From a checkpoint of a small transformer trained on Wikipedia: a variant of SOAP for these matrices.
Each number is 128 + 32 x the weight over its row's rms, rounded and kept within 0 to 255. Layers, rows and columns count from 0. Numbers have three digits each. The size before them is the row's rms in percent of the matrix's.

# layer 6 attention value, 768x768, rms 0.0232, rows 230-272, columns 256-319
107:090101161129079111121097137176120132101165112114068079153137086188105100099126117092091104152134128109093114114132124130095146159114175159175116091132099068132104098122085133142137113104131102
106:135155135144167128116079104167085107099207097155118169169164103184127146178135137134120142103155176082135115122110134146072137105158139128169182189093089145105087178060097131084167155102115124
107:130106096127101131111099157155159118077155129152130168197115106107128110153103100110115092183238091098124083107115097099053143080167150165043171181138097081166112137119124184065192101176155143
108:105186135074105100143165051144130160106132067127174123119159127105123138102213099168074145139152174109118081129107139114114145156094110124135105117135141074125105134130090181075140149117163109
108:151135192108146062099158141130103146150094096119113116158137129125093070158134116053129052193090127113148063107132157141130105137111155083130151098146145102121085083156152067176132160122118103
109:134177123150118127174147162079129141152160130141133133136059139139089122160126062124073167100120119180066168100140161103107137141160137111107104171117099086141113123085129164110132101037163132
105:110143148218113183091073138134110112142182125138109134128130169118149168182153113126206162084152104120124161165093157112085156081166121174178143128134167118121104203172159117149107119116078169
106:122149159078183231149109132116123196109116191118138142124099180154088141144155149089144075094103143138110149124156110111110122173092142150122120129162082141131123114124133176133138110122070081
103:132108107170168133137169126146134131151103152069114113096132147129081080093071092111226118115111089082084153103195058172112151142060149157217217119130150170099102072146131108130098119148167109
106:108167110163127091111217143100118091089161161127113105170113109124183185095160148168054098100160078153128095134126118187147103158142133149087100130125114133166052155133108143186162126171080150
109:091155142146162100129159133145133137112098106125160152158100111170197134166150109039140139096137098133091082137141093139109179100189108152165128064206103118117116161102129138124109122116086161
111:120086135146142154084160141158163170131149165137163096147099127103136157148164117143125131146108201068083082144106088138124070184179138146106187152131106163121108163096172113172128129147190157
105:184103182114102119115144176137102126104071122149147160136120151155092147175059111169120167117049148072104098143144106109101153165053125129157093093094150147192145109170112136122107154131194179
108:144120120083155119167119155109114163108147160168093136120202137135137080177144153186111122098136164099088125104114103077074093117075158078151118175149157187109080070146166140098105162156159098
108:140137130179191166131149180145116125132111134142086187124120149101116153122158139112164197130174102107077127155158123137126131080051136178093149074140135095165161092188168189146163101182114111
107:142146134093108152137125146161105143160147138163191116139091104121182146117113139128064140063106127214115102121126105104128130122066223092172122079079125092094160133104102081165111116129121066
105:126113183126103130139133123131113124096216103079103160159132126098124138125152117150174122056186072164172160119078180131138131136194103170109177145152144131122079105118132143067161141105147162
111:128138177157080156182128136106089122116115081155115101140150111121115155080176086085154089112074093119109124142110150069146147138133151212112137101108092179121135131116143085105114143172150153
111:117117150170136160072187120094098152129083075136103163166133198140099198132037114164096125142128180175130123189147146135076100165187142121118129129119134161168125140138175051106141160133138191
106:171128114142136154107129144076092170116169175142128139112111138074076156153128137086156107142061097150103123151167099172107166139100126101126135163110183129109134130124163103118130106157124108
108:102132134162133163055159127143099110127118169017159156138102139169113133133132107109076130136102176126188124112091132115086140141117137116131098118145100129140164048180097148142123149074095128
106:153131131136156169111109080098150141142095071122103120131050160159141182137137154126067106154118116079096104082128115159163194092138176110103118144191183139122182133113109175104117124171130146
108:116147161100101150136155166144106129126065092160115093088201169112121134124170163086152125127175125078127137154114099146127135117125122078141133109160102110123126119080092139129175155105133106
107:141143155117121184089118119079080090132139126114149140121125155124110130162176081133151168095122154055065105111225117141142138126106120170181120159060180071164111128166152157107113171109145185
103:092113124104103156118061138104099130171155165138103168159148180118094204069050068120118137140128133123126153126084114138135112179113178078162133044131111087105206105168201147117072139086148114
101:135100142096108162077067143143141102124081193155122172144127127119063165063139087153133073179193129192164106163117147137090106108183122159091094111105160179100104150107142094142175185111200167
096:054094171171097149159134128162112131102154132103110124190145121154094113108120115099165144178133136123121174166120117193130096118080155183093136107126128151120157145106127104154089172148171129
096:135140141119103137124112108111145088182124187088119112107134125152131188163116116116098146080111174131116098179132106102088136149121119147168124095130148062162151116148117132147165211093104138
092:147134065177144108145119172140101137148132079108100151056166124169139128128136139155118080105170095129155129122134133076187132142056108111098135110119118134121144158094157092075109150068155143
095:124095141185100142135142125156115155167156128127148126130092183060180099152112074138141171116141181148072145140154151128094118031093063128154122147158110072137150120070096117106147144063119185
103:115127129154122107142160131126144169124122136112112171185105194164139106117162150150120147105156130135179108133178089105128163102139158156148109117145132127110183127179139112156125154132156141
098:176066121102118161110169133155203148130128133089107047187174135110123099151146146238153085150126134093147153133127140075124093191139101115128126232121143151136150079093111098072167082126115122
098:118201112106143087132163138159160121043144089093093144069115101156167101145092091088105082129087132100119120154128109136151174128153179160094160129134114129127175237105115088136171152162128118
096:065101136144146152091113105142173131142145125200111113147167169144166098141182119105138081136079106157133166167180158134139127176127183085155170121199125153129101119090155161101177130164094144
098:112151145120146111121142189145114107106090147119119092151155140161070079131074149174139160143137172081107118133123104117135131184148082166110184112137154155123152126201145183123117160117095076
098:105145110162097125108136082099126127135125130110130128144189160114092088099115119125093190159139163138160119107136126134150116120148084134123191109149127129039099174125150066152156148109165112
104:138112115159160108128083099130183113207155169123158137156135169102103158130182091150177170157144167184133039152156205125118133124077131117090131140119161080128211124150165132120107111159101121
095:176171163228165157111132179112136114137115169138151152185148118226149119106101134118175144133096159121205155133097131145192118122117155119150153140090139109172137139151157122134101113093131118
097:115107156117103146163180196157118095132156172090148143117108149109143145099168115107069171120135113165104142117147076103096082126141148084063050102154119167042225142215143140152122113136145126
092:133126168120120155138134069136094093150150171070145123110134120144108113138109090088083094118107136065128126132183110156144156111091124103116127052089213166101164130163128127127134149094099073
097:147127132084128091133109098112133111083093132079161140202079152125092163093136154063052134158133145163117140105114107098140164068122145123164097118088120152193063134029134131136158135134138128
098:115146106131137157118174242142208181119161108133151157121117121109160123115131098105187092110157147078137078134096083137138141160076139106160150111121145113123197138159167130114124133167101146
100:109147123044165137139109110157165159147122080091062103146092171143166143122090157091159139155095146140141123170198101117137119116142094163136106124122179130120079093154171127163106115118122085
# layer 6 attention output (transposed), 768x768, rms 0.0256, rows 230-272, columns 256-319
103:152105120169162118092134099142118157176111145126148088144114143142129092105094112097124141091132103212087150113112145081140138117128106126129084113139090090090142082119182185136089075150081174
104:140113128119149113100118116146120062112051192066082120130126054127180125106074170183133173129201134108096194107153110109106188169152170144191169143183081095095143100128157100123168140127158096
102:068118174161109099085121102117077111094103158098168181163175097100144184104107164128136124184136131179118166140155136109140136129147139148107104167116121125124150115152103138117133117164142166
105:123123186130158109166180088107103124117110127099119103110149120145098147108154104158105159152111123106104099071120153117080147159176147099140159147137130113114110132125095157101169122153150100
106:106084155176079077158169131124151150156130070155116156161144127067132129087119129118152102161128105179128063132155138164136067157135114128161129177209193139170134116186177049116130156132103136
107:128175114158130123105166197120086106163155142114158118166102127116110113076138156133109139113150151155100080120091163115124145177106144086119115163111151117119101149146173119093115098091120084
104:127129169129124105128086107140101106095220175135120101162138134142143111097167120143110164070170121162133163130072148095098126139116142211117142145116107146095155167092072119073113145117142120
103:137167163083089167143125175121176146134169140136135126132072181139097094190098205067111094200149151104161169162079103141160099123128106158129126176123130116170097126119150108163099138128093080
102:106075103142067117086115150142144138143100098101103079121113116131158120099102145032157109101181083121110153176105090133122153135124101141181141079093118119114092128121195081130081174097180133
104:178099123171128105095171134154122170115125122147127121185155114097195156143059130177066132087115081078080128140155124112133123131144136114060058188144108147116158096094092114138171129140182072
104:111121086103116072123149057128131145074093142172136108135108153157125167149099195107197121088113119205136135116103159103119162173219080109145143133135150129177120144176099114140162143146108158
108:130083145128139165120150122101142107120127138086146148169126112156104187125116151114113144104189161078134109215083127203182117163173173154105155138144106107094149046171116134103174159130188139
104:100072184123146051134186138156131128198051133197194150171170141208150148151129110146113133122110212118180093148149151101143081162100100153134137123094133166170184195173127090071134134117141161
104:067141073137114144175103137147062145117129126149137138102140122130124137202163133122143176145114112151090158118073152105071076142161164137164149176137154142146145117140174140121130175126139092
105:156155162164132107133129159110111141118145134135155146168113168181051166149159101159224134148142141107077131168167161142157071103158136145103100071143129072125028109155136147116196123141161171
104:143162095121111135171150124115117150105171132152118140133135096155103174185113131067122100049130100160135089111155129137147169085158131103127190127152112111132124200152136133151120161186133126
103:139134105155147082178177124129142117147100083118120164138120152097147109110099104155101121136175103149188142201076139080125101161130139117093142136166052117142147111150213160090115107086103156
107:181134156148109165107079079151130092164124087105048169129108131124118196142174077079181113098111111182194155157128179084132107117150126125134140093093190127128110158112154110175094156131124135
105:121142152103136100081157099136130102095114171127098149144117148132119115159111136135089105114154163163113152152096136115099086144159113128078120120100155134125133140170164088085111151159143188
105:127149159178123208086134116127130094161134096116175121218091093107162111152142078096119114121101140166086178138109153100134122080098209133157137116126110164103082101149110131102109112089063170
104:118142117144091107092163129167144113135129151095174126143177074113141129143149109073130146120124216123148159199132110075116138107143109175144135146113145158148131055128146152141160131099100171
102:150133093139105149130118139113157108145123120065133153147089144142133143173125109178112083111154151106166160172092124132126175119140099104095132153135146183153185111081121169169073145162139163
105:094093150149150121115153172124112142143097114133134129083141057151131136174233173155031171081137107133160115130198078095117139108117115106175119092165111122180103174093116172168156082139071098
103:127099175133131120119174073111098137096139153111079139116163076108100119110131077127125096118140124145095172145172087148141146131117116134120095136154150116137099132140140157122102117148162113
103:080132139116143145123121141109162151159129153137128129167064143157147143129129088118196167165117103091119119169099071166151129108113162157100150120119123130173092131166088086099092177136124115
099:131099086127091151139078105167111152137111188151162108140140098153110114051096086140060142084184103124177095166149117144075129170103128137104122139132108139032175116135128080135171068155118173
096:126103071157141162153155116122103131141101146103144151125129205144182171132098145109155096166079130080113148136138111127172095096134103139063091153169143155185140121127093128188114142108129154
095:187112142082153144087163147153187074129075149117110134131130076114131112154162110153148099110080161131138121163157089142139175105131130164169141141158153060132135175166144095116142139088089106
093:121113101134147125098044064079089121108117080128098160088099132134164148130187164137133027100144079101104129123137060099138151181130124147123134175086081133133124091098083163135085118136144193
098:136134117143088107112162103156088193168126139136129179115090174148141119071065147110072119116153163146141140164154139107124137155097167080102099142105115104132085136142146125113067143088119146
097:184125111158193175154107085146162170120069193089129183120115146130107166120127161133100092179106089122160122130122115137123113132146135133172176175183167175070120118149129163143078142149176114
097:133096175123187163146132151140149164109105083161161079136127176137066128118127101169138107081113115162105095124152122132056147163138123060083153197096101159104102104119045180118197109094116112
097:122117121142160109121111128110100142189102085139059130105072093080093056128120096133174103081062086092118142124146161193150103106099147133136113165153135117107157155102128106072132087145133120
099:149155126088126082123093112129124120113131135111151161147135125149146132125116114133066139106094120153159141156098176084118141079193176066093094152170125085119113146184116052130106091100127105
097:127146105123126111123144107106125145130098154147122147140138124157091159111114085141134161104148170171170132157103170112135164128152154126203147109121107148166092093084092161130142124193153079
102:142103144115172148174132146106143161111138122136156152082131113139078136064094085110152161084166123107108129100128113131121155158109145094127159174124147163111101120141151112151146165088135111
095:189137118141109136128126102146113141130178160125129067114167027114145170077148121153170156113159163159130168127106074098115108076128149142074099132123218115090098143129160179122146095094147140
101:104113106146150147177081104090139079138148202117137185077118113153164152140108112089136150148105141047130139170098150122163067085167166161173106131171171104150124106165174182097129173134102171
098:096118114156119185135147153084163167148155177132167125149091163082142119120154144089046143124151190134161132124130150135116106132151142128085124079130171141070163098137126111095134123165131132
096:096091080094125123087105121066116149085154127213162089156110136163113082084153102119120094165150086166132175087087156098125120133117134107144128098080157208122153169147100180171103163102164106
098:131161135109113111151124173131100104112103147146080131127153137158034134141140144081112161153147092174121121147210145135116150101124153128125142161141113147152166108134136086125117157152101138
099:156108157161099098170198126132164101144115167110168102103174145173176111144131087143211113131110125098189107175121136134149111100167136171092112141152148137169091139115141119159169151085112090
097:130152135094058147099119130161148171133183154153177101066118140140147121124111165172148052137103143136098106126121146148133131156125150140146142169143115147097116152169159125158106084135074124
# layer 6 attention query, 768x768, rms 0.0193, rows 256-319, columns 256-319
097:163112113128152102201122140148118160111069114088102180105099123160091128074145104100124140132149164169125139162118118142154126097074129087121101105171127146108090072092136193203129107114093133
099:132139130170161072125105071088143138132164062143156127166115146127171081082102116160096081104110137117163150101098117100146108113133130113178099198144159125087126079128114163122119137160121106
094:090130125059105089143170121191136085209084088149141183112093074133086176065111110173225125140132125149120104111136108148078144146118183128095132133177152146107175155102129104132122178160131135
097:109173053115157136122102159041110121086055161131110118130090151153108160127154126143113097127146140122079040122104137120154131125127119134140160139169110116147193129137135101137076158121129127
101:149123089167156174168193108093106191144080104142184075127110083110090130107133188137111074083124111096172148152119164082104081147116084150167120133163147117134152152131109154117142145134137151
094:139126183123090183152159108135163139075194088139119190107131076167143156132103096121110137138141094126111173125184145193158125079148158139135101122081081152130130085100093067128154066093126101
093:124083116155123122142145074153122082079130158059132123125147087089116145175088169135155123161085090085151112189150149123086098120167139108199150089124117107105177116140129145172098141088161157
097:095127116102092105110120114120102084113091151022153155122117109087128118157140205075136113136125149126102129125141080136147104199033148108134109162091128144143105125180164119112189148102139128
097:123155082095150135136106132181059141116114160143051118146152116182196159115136105127164158202161161115139206073111151158080156109076119098134166096146182050108141155136116113176130139163161110
095:210131049189103145185109131119125188101089159141143121094199130098143161124100201103159116187131084127107150080103164139101204162096179087108079139146105077110144140051169075114114187139105187
098:115125109132134122160138111154132119112168098172193111211112126098169131143140142081143161104130156158065108142137133135126073091160122138135107103151110126084132179095105095141117136170138083
095:078110116092082071165113148093102157133147096148190160126031214142112147100146085125180185136141140150139071029138107102108120135068141133153137128105116168129155120119123122125172122183115142
099:125124158138142173098085101135093115135098142139117116109143134187142132103182147152117167175133087157085195115092127145185190158129182159167179125170181068127141143119049182135124166160133159
098:103162186150125127146104100189173118144086182114149150104133136150173139128120142089116092145113126136130048098132159119153121184127134098108116113115127136110152164125105103120088126134135180
097:117098099133188139113176107099124098065122108142142187164125143102131160202107137151169073157145131101137151110117135137145131132138091154114140082170152168133108098153158171124108108151099072
094:106138112115076108115169096101146142074085098180143160085115166174131136132098110138117064110079167090112157162110149121126168101106180128093150133060136076157155071071080129124064059153143098
098:097174164104131123130130190155133081143096131177127146156109086118137096108111132169104140177101168147154169154102133214098101171148103167140156185117123097129129146139132112136114172076150139
097:148124186138112077166072086100133137097126151134195105108100131110140122146072110110114154155127139121104173131074119123181163104130098066100141065147132168119090150208192154129131104126059119
098:125144121138095157142128130093058138150098108103192111131134138103134098139112082070088160148183148139122214148164154145093114181146143153169153137155110118135158067148141193134082147129142132
101:084071147177091167098027119125115140134148165118141176075083146155127136106073127126119131150127096128156201097114130110166143152158083202105162104131091120132147110088161151106125073130186116
097:108063139206127147155105150123087105154146113123188093054146142117137161095082084162181155076090165197122105107066096141029131127168133098105105136147155105143188114183104138121093134113086140
098:174168137119124026133065179110166073169074105099166078070138139157096130154087157142108161122075111229133090065147104138140092132097153089065123128148147098152087084106070048166094088120137086
096:164133158152173125152222178084110085154137165153106076104154148127146168108127133112170151151156158084136096119145090103128160142168090125114136143119055156140131086192108102161122158129147191
096:115087097176219066135130130142053131148128098135137101107098161076157155114157110111117175105121100102144177116134110108153191128128158120063148116140075172123130132124103130097102220140177183
096:093107095068113066136094143140130143110089130183111186170090110159117136096155115128148143156111151137114060137122177121166154151141132129086140101141077125125110116181078144157113131114131099
099:108146117098188138129189114181161139088109115131141070120106082082184158162201128142159146160110155081097137102089138117147089115118105119085097143155126075112125178120155156099177127134137157
096:094152066122085132123089100161130182069141076152112103129152184138132075156141158125153112138074109127134121116178106101102096147150146135075164144173144065144085122088165110093155166115135116
093:091168132113124163117137161172140098211139141127142152124101123120190135145141124092128210132090108156063148121151146082165137117110053167036168142162089129118157125137104099158098162110091131
097:092085226190054124139171142127103142144150130155101087166178096106095111070106108112118181083154124123085147153108177135063165207080120168177155204125117189101149106049212148094158171134157139
097:158156194072180180091117152123119163141088151095134071095110144155146127119101092116099199072167150162128060186160113104134156121114163108086161151146132114181113104151116154080130148110092128
096:149112123120145132144093111191149106081106215173165189148102178111105094123082130073168170175161122141139125073143063130107141130100131087138084140115088146138120076072158171141110109085094137
097:118111131200134117137174070145116065117116114084123190114147190084175101174122145115105172135142089174102172109164116144166142079110149171172155186079067102113114140164122182092143112106137114
096:123182174091161104096156107184134092149098132083092188112146055101131022164043194149169102125146063137104123072047109129114185080142112161177157092150132101130130169111099158138094130189138161
095:120212094132110154125118175158126133077158115129109152127085151172091110156129102148126072113175187138091188163094165153139066125081065123122094130123135115088185146123138143155128110108109171
096:131126152159154133137140092183102109100086108088103076097144097085113115171185131116098158203179129148120155097124133098116182144125047147124156136142133070157129121203103117089155113091112180
095:102164190152120138153149130151135140151069146107106112152144074170126102098171048144134140134212099057114144181158128143137122120133145138165160149112107175142113162143150203094117146133172109
097:117135163061103078151084159155119173162075094055077131161106153132123118084062082094097110097151078125167126125094117112087172109096121077067131135121086153094094090168099115086144148111115167
100:073131092126190100106120122118125115125169095088127048117120132167160087122112130123110090127212174102120098097193148150114096146146091138073108136118064145104107103090098184162089162128159116
097:029157104155139113152128106121163112112101154115096119103144150155138105113163123141095181081136148121114098129105131136147125176189139146104090133078204131088200108113109091078119183193110124
095:102130106140153147066106109074128067109149088108108157152155159108128140135100108109163100161172136136159091110143105165138161119146119152126154136182134068181183143144131154166161083155114174
097:172118139120181144145145135114129129141160178124096138091090145169073143123166099132125092141151159126168127140117152201124130147174180132112168117189108101134194169047163141105115086129105140
094:101131084140132108140051102137133200090137127147165159157120086126141144078154149181132132128159115017144103139154117167140146125138115180078142172137152121064134159174098075165150178091125126
095:148110129202110074168107132115151113116113117170174126139131096161126102136125111096137155157218059131103115128104103138115079087132115137111108086105144119162143124175106089139126158068070120
098:155124123097106100108149114134072091110101139161124100110058148152102102230063118105134107147156158116094082135137113074098151100100093057133120129164148118161125112102164174093164137113157099
096:134127175098080140190125103110143138130071110091112142134125184104097076157105112139118133101146141142128075160052120124121153167130118095115095115116116150169098160145139116108164163059120161
095:075138154076172123151064143083139127138155159119139161222154113086142095097081119145126083103124119177121151067083126127180078203126052086123143076120157169116103171177163179092157130098111118
097:096167129116074165132089121149123123111143166098135139166123171206128192180175140158149121159132170126099083130185129123101065149135122130162131087124160154135130149099173167149142156132106127
093:100121110107131159097088077071139103155151064118154054114147125060156157167146094115075111093204099138190117165099125179180125190098135154116098124149094097144104090103145156110113136155117153
097:177086129153097075138171126137067135108135106113106186127131137154141125082113081112092138121151124079152185145118164119148162161119108126117139140087116094159111139164125104127086126106128122
097:204124181116136166175153142132137129102138123133128168111108180119143117060156172119150141105120146140143151096154097135168127163136151073130139215083112156128116120179073113134108139071158130
098:162144129132146149069159170079184018125139138125126146101180163126120102124136177178152122131109130105135120163141118131112113124145056127154076136166154108160130118200142175118088142132164132
102:183094155139169124109086157117103095115137116155149117104105108125168143173132169127093138172139123123069152077135092138125103125139152121093120160133106114074111090046106165152136200144102142
097:085084102106146156119150153124093103094177042191132084185132138155170118125144214161114127073119150121161129120130064081130081082153152143115102096093105088068114076147106133086110149077161173
097:126150108156149187125106063100089142165102070120144128173110087119032122125125156137170139131119148113156121102113191145160094126169152116117143148150081084128162150119148081044054083100148132
099:119121111126102112146176151162154107144182186179149173189169131154126103210124147140113092080095072147210092129143133088145145172144152164160107102167162130072165177172162130172141169136107112
096:140101146124140156177132132076106103132057124181195150181100122122133092101173161129123213180086129150126095152122146112173110142130083148142137115147083147123079120139154090090103105135170131
098:134121154106157071144122146179121113142152122107110081107185169147129140176149148152188126153103127139170075126111123070141131093130188165101137144129156154142158105133109106141147138125098175
096:125115044146131147108078153137129133140129164102116143135148104169210139135152154141177116153149126144088133152103132141159169122186117129173158162143174090085076115143088140125157119071122093
099:110179137106129139133122090121144112134105121176141145136163112135109120129118148157157133122152116169143071135144124175104151093141198096123149118120160121116122048100119153079075155128147138
097:197155127120148137083121138082166137131165158182160118128112166091109102130139141095056097138122100085104081180163095118090159143129146087186135085145096157173136174161111063072087102133030100
097:148103129159140067089112196131155064087143148119116112133160167125092143151070157138143156177129133058139086122115151121174130083138136122186202140090181079100096113179181109176119064117116087
100:067119063107148113121170155099129117171107143134096142154161136054186102078099102076131155099055155142111114151148154145112233103110097169210179090151137162101150110166151164087130093137171169
095:120145150103098066069104137119136082142147066124158134121126145148148165177116133176106120149094137114131168138188152164084052132139199153116147109111204121108109119149105165202106134156135114
098:065116150121182140132108113145130131158092139124086103146065154145180130135080161121136149053167104065097114075166132153179061086089090091095164162085123126135154180150088152094173131113127121
# layer 6 attention key, 768x768, rms 0.019, rows 256-319, columns 256-319
098:150109124124189183149133123130138122082121170116153144103094099103110119098141186157141170128140128115082099152154109137094181146108118130142029108189094092125165115112153125069100100106187153
099:154156142165113139133130114170152111117122095070199156122156093175139133165156071173122198103142135137149081129144125065158129138110112136250130117151119123151147143087068158150165065099116140
096:037090121088076089135125147144150066117137082158172107166070119127155126106118108139126150143201139176085088074136169145112128103173196113140090111153137147152198138075122178127050165138125073
099:137088107097118079168125187123107149090095122079120113145165209139105138136141149141094120134175118185118115141144136104131117102137120154160149162086114109148108117101162122142166161136117166
104:114129088145172211210185126171087147153125140100160097138114160168132115143118126133126114104171162120113097126153076094120095124146111150114185094130110118141160079118118159105158164223118087
101:141095077133144095144107124129100177094157147104105099107174125106100147070145103189125121110153135166145094174113144144172169093144198112177110076129116115211117087146140115107118125150178101
098:106144089218107081122204102151105170094149157123160145117132132141168148124115124119174100124168128136072111116121088088131134132091118100137119148107176108104109113093088150145057093135093160
100:130152170145131112123116065172129127148104146045137115081130134082087111111182125067117106159114171118119139164165145164155140108080106096159129132115133158124154101080118174136117123085155111
097:158140120162146127166108128146153154129113190107103121062151060120149175108138138105134037127099134143138196092082150141079080136125142067171136091147087169146108189156145126098143112128118175
097:131146090121066143166184135139106128125089143116144147197130163078111098172102135109105158140109120083098163073133142136139109130135148141165110162169096120119140058097116089058138162143086178
100:172128142168107108161100125189069125128151120213091102125124168133148125137089172146142118157164130151157133069111128125134154127096130094184130092068143093092160156111143116185089116097127135
096:111097177137087100102140133161124103136126099136132127171123167144111156103132130122146146127149101038145108130091144098097179205123121115163120159121082093166164148154105117160162140105124134
099:114118078143176134109134099074116167143167100110127118175115111134156133157179175119132082116141127123163112031113097143207141174130072185141044099145106166156114132100132179143045154103152129
097:158108156136100100112162160149095146162121126115090127165141127127141096113167136143126173145104116142074089116054145147139108113133108113081122124173148137122083073097139114137160115140142092
098:160137122126114097150127063102137154073148141188128172173092126195140125095078162147120155105104077106130135142086134103160115159147158186147141076132102174138116135106107124162129104096142111
100:141114114120167141089115123135101085065107157080152144107166134174133155119143134122143132111166093065115130130098092103084104113088110118209189168129128072141097139091087202102118088134138136
103:151136176143109139083080150103091143103147095089166148199090122164144157126124160114120116133134141199122087152096082151126075163103108137148136096133087135148121153110097121109141105139123089
099:142148141079128144152095161131167082165122179160137117141120150107129138091084165171139132120116117161139162151108126119119127093146098101138123100129125169149106117150082123187192094057122120
099:116127120147137112149178143111145123158114098115155150143128096148117109133147161070088130084151169114137143179159118130088116173101109089134152131143110080106092125171142152118161173174100068
097:171107150113105100102130121104139106160166120158180148115090118229147146174069153135185110152112156116103177121149158168165055134129156127152134147136115121130088126135181114202146080149120117
101:161087133157084118096101121130101096169108130117152147123126071098147133123132090157168163124073105126164078102116059162079138084165071144125068132158149146127100123130153200139122135151081165
099:120171116083134097126152128134107103100098144118164071168107092166066148129153129104097128131114128071105121131165084102104143096143129097132067130109143006088145156146188095121156104128170138
099:133157114128152073181179162089095078181154130084121066102180136122127131140066085151104106108166146122082128094175138094107115056182085166148174121159166201147140159109145140141146108125118075
099:085153142099149071160078140168116101131158156076157145097077084167141090107182119083166152122131113106152135108110144077138156153135164164112097146096119136106105093161135181112123161174152138
098:081048154067123111123175107116164142114124171138149118117098116170132124128078120122149119181100126128068049135140125148106116149116157164166128116068132107077108122198105177180123150098149157
103:072075131115141105201137099142157159102066121128107127120110148111160162113127090131148114151061169112124114141118121096136105146152067151102099193069123100105157145168084152170092139131149105
098:147146101143120110109118094142169122164066107095165135162168160062110094107158096111107195064106120137160149062104095161126113133172119142066158126163127051128148091139102125125120145140159162
097:205145149087097107156136098105132095105136098130159162156134181170131095085122154114176077100097105138105147137172099156098166192160137173146140158151146132120079154120080140115091160109101160
104:099116172119113137118132098153100105121163163144143136107127131151104170067143130083153128131158187080114055097152097125118178155135106142190113151148128151112119138074108069108147139107125089
098:102217184107146143136085190125106098137135135105127152144094161138126093118092105085090141131153079085123124077116170126141078073103133082042110150195155179165084112178156120157102131138170152
101:200122122057079104092108172177139085129027142130121132145118107087105133171123084102139167111095061170160073144103073141149152088098158121135116121126099105141149113150083154121115153085152126
099:115173151095173131103166090111173116117110097059125111151164123123125146169113073129151092105121141173133156128218125101170081086114201197175146134178104149143095135140180093155127087132148085
099:113132134157089128092092146144114103121120171146085194129115101127172106128108128111129096123137135134119151124157180115061197097165154118156108126111080117106157170139153125150167115106146116
097:165171131198153134083073181108144117167071138062143174184130163118184131100136096061133158105147124133129079140117114093143103123115110052151093092098157185117103099128120109127126148140099122
101:116121147119148146119120114117048147108129080097139112170102157136085060136143113141133089160096153090145132127133109137171113101108120134146129094178126091123150116209132118106081111146150129
097:187135082117092076085143089139104141123113146099120094141169129095107175145173168163119088143159163108109116118160141166109141189146190086113164148127111099147175144122163083163101144093145088
099:108083106162117085186115146196151101125140079161074101114134072083102093111097131081158097161098115123100080067101120130103104178124132195096074102103133138139100138094137151119143137072173147
100:150159052126133109161085070125146087178117136170080101172065119142133124140125096137111121116111147115136104146159101186091115061078152096124160185129132113076112151151150124102066121132168133
100:102152174143126155151158132140152151164102176082135188098121143111189125124145091078126117116096164037144149149122079150082096085139168142140140114166126169116152119138132178163097162112146050
099:101075168106126103106127157078125062133110139133098151150130159052152100157099145123140165202178157124135113074095110161119075137088095059172157124197119128111163048132096134189113135078112145
102:130151118114100104086173123115111156088143186044101122139197111132054070226066139127147138149123142158174157148047125154123137125164111112100133119212079079077128185078146159156107115130129106
098:152143117117189063155133173144112128145133149155114151158158161113082125086147125125119112117075091132140152133142100115090093095121111110129173151130167102117138075170140131170154073096157121
099:173155111146094107129100125139118132166071087160141141101119041114139148126141115106075118145072143106113126109070113171118169096009120219122085117133143152095075129128100113207087148116098167
101:094126135127171093131168097097121137141131169115131102072115129158145081147082137092110147200118116139187124113088087091163111159109071115138118115172110110183165132097123141103121081088076114
100:194166180162118137170097091150124059117072148127128183090186116133136111129114189098132129121115147184115126124085129120148100111204128097118061111158167132103170099181140180165148122073116125
101:115127134073165083106122170132195082161154181187141156177109149128155154134125110104149120095093132148079124140140133123095133104135104147189079086117117093191178142086104115147171106064165099
101:142169129079153167132123091188120104130162134188138188148135083165106151071116095163209141100118166111120143070099211128073137143117170115128103133142123102187123138134117093151136186136125144
100:137162121077175104148119118214124083132108082145104139093122150132115152152134144175135093125180123127146104063127116160180129107100091156076126103128047112156140138169088150121164149123150132
100:059133112088166139189122174121143099132140074092093133123118127125124081115172142122094115105161146181103134123146093102162137130101148128110102159115108100142132090144127097100116134153133151
100:140103142133125120191121124081124068146169197069110168129107143127149124201117092134135091108152163126142085145100168084124117102133039097127142171153124115161128139115081174157144147088133137
100:149199140091102140139119174141125097134128115124111112165105150122104094130143094121144139087111097076112188138103121073151131053130134106086123156127131131150181100137133149108135116160173118
103:114104107101107108137097151130118134158093121147119130104107163077136116144117092180110147134128143106072152078071137109120058121059111160095138126132100143131140149109115146154145162148144112
100:140120170072069129154120116174176119132106129117050075149109138134140129115134124114104109109138133089145170115169089129102122116165170090110150133116105132180133062106100166072073115169121173
100:099138120229141150139105042080117146153117105183148108140166196185136120139124116101095131137101128141178112106134184109141096168102110117034115166145064112192167089135118118138101096206111119
099:082116153116087111143108181095139159088124145137148130160135080168185115136095118118161129111121111197125129107114077170109143109122093090120101091179131105075173136113138067160129160125110182
096:133089086111150145171083090126171083097145135152173154165063088117169125082152122143109113092114055142160124135066159154138166158129097147123118137140120115071084103180142096066097088130152198
098:157169141090123164120122120181151073123159181115138109101136063134161111127160137126193071103098140208132107132136192141185164133085120156178180118124168136154165119122078116105153158129087147
101:119141130187186090100209146132121142142134198168109128085144112159123093118155092122148083137137111114153152160079123139208160086122124049158161167065147086146130111103133165119115121110121094
098:143154154223078149148120132133165141109162123186141090089155155123172094170144111103168164198162157198169121117212126128149091112127222132131089118108190098168134138117152091180117129159083102
101:183139092157115170065087148105087132101172110146128119126121147057160103067160163134113141152132170103114117102165071142113140097107124168119189115139099124102156107185112143129143140114138192
101:151131159106114135159143181114152165089065120159090177106104153143099165098056153105153202165094203129126108164158190202121092168150146098140061130107203104053120139149117086150126095147120078
097:080145103121192133207087143103112111156152099086108093168153061124151070134128136139111123143117105125165113148144085100122135129165138066153062049181092101112115139099162139120136118166121166
101:177114174099094109148156175123135149160126171125090166125095105084213111138140146113134128146097127041088139102142120113109101111099119151202127099112162089111167154096132163158092158120137156
102:121115149104148102084086148100139139087172166126020151127078118179123161113133117140115057112171144171120133173111144099091150179118127107036156166062156133156099070161114119087127123087132095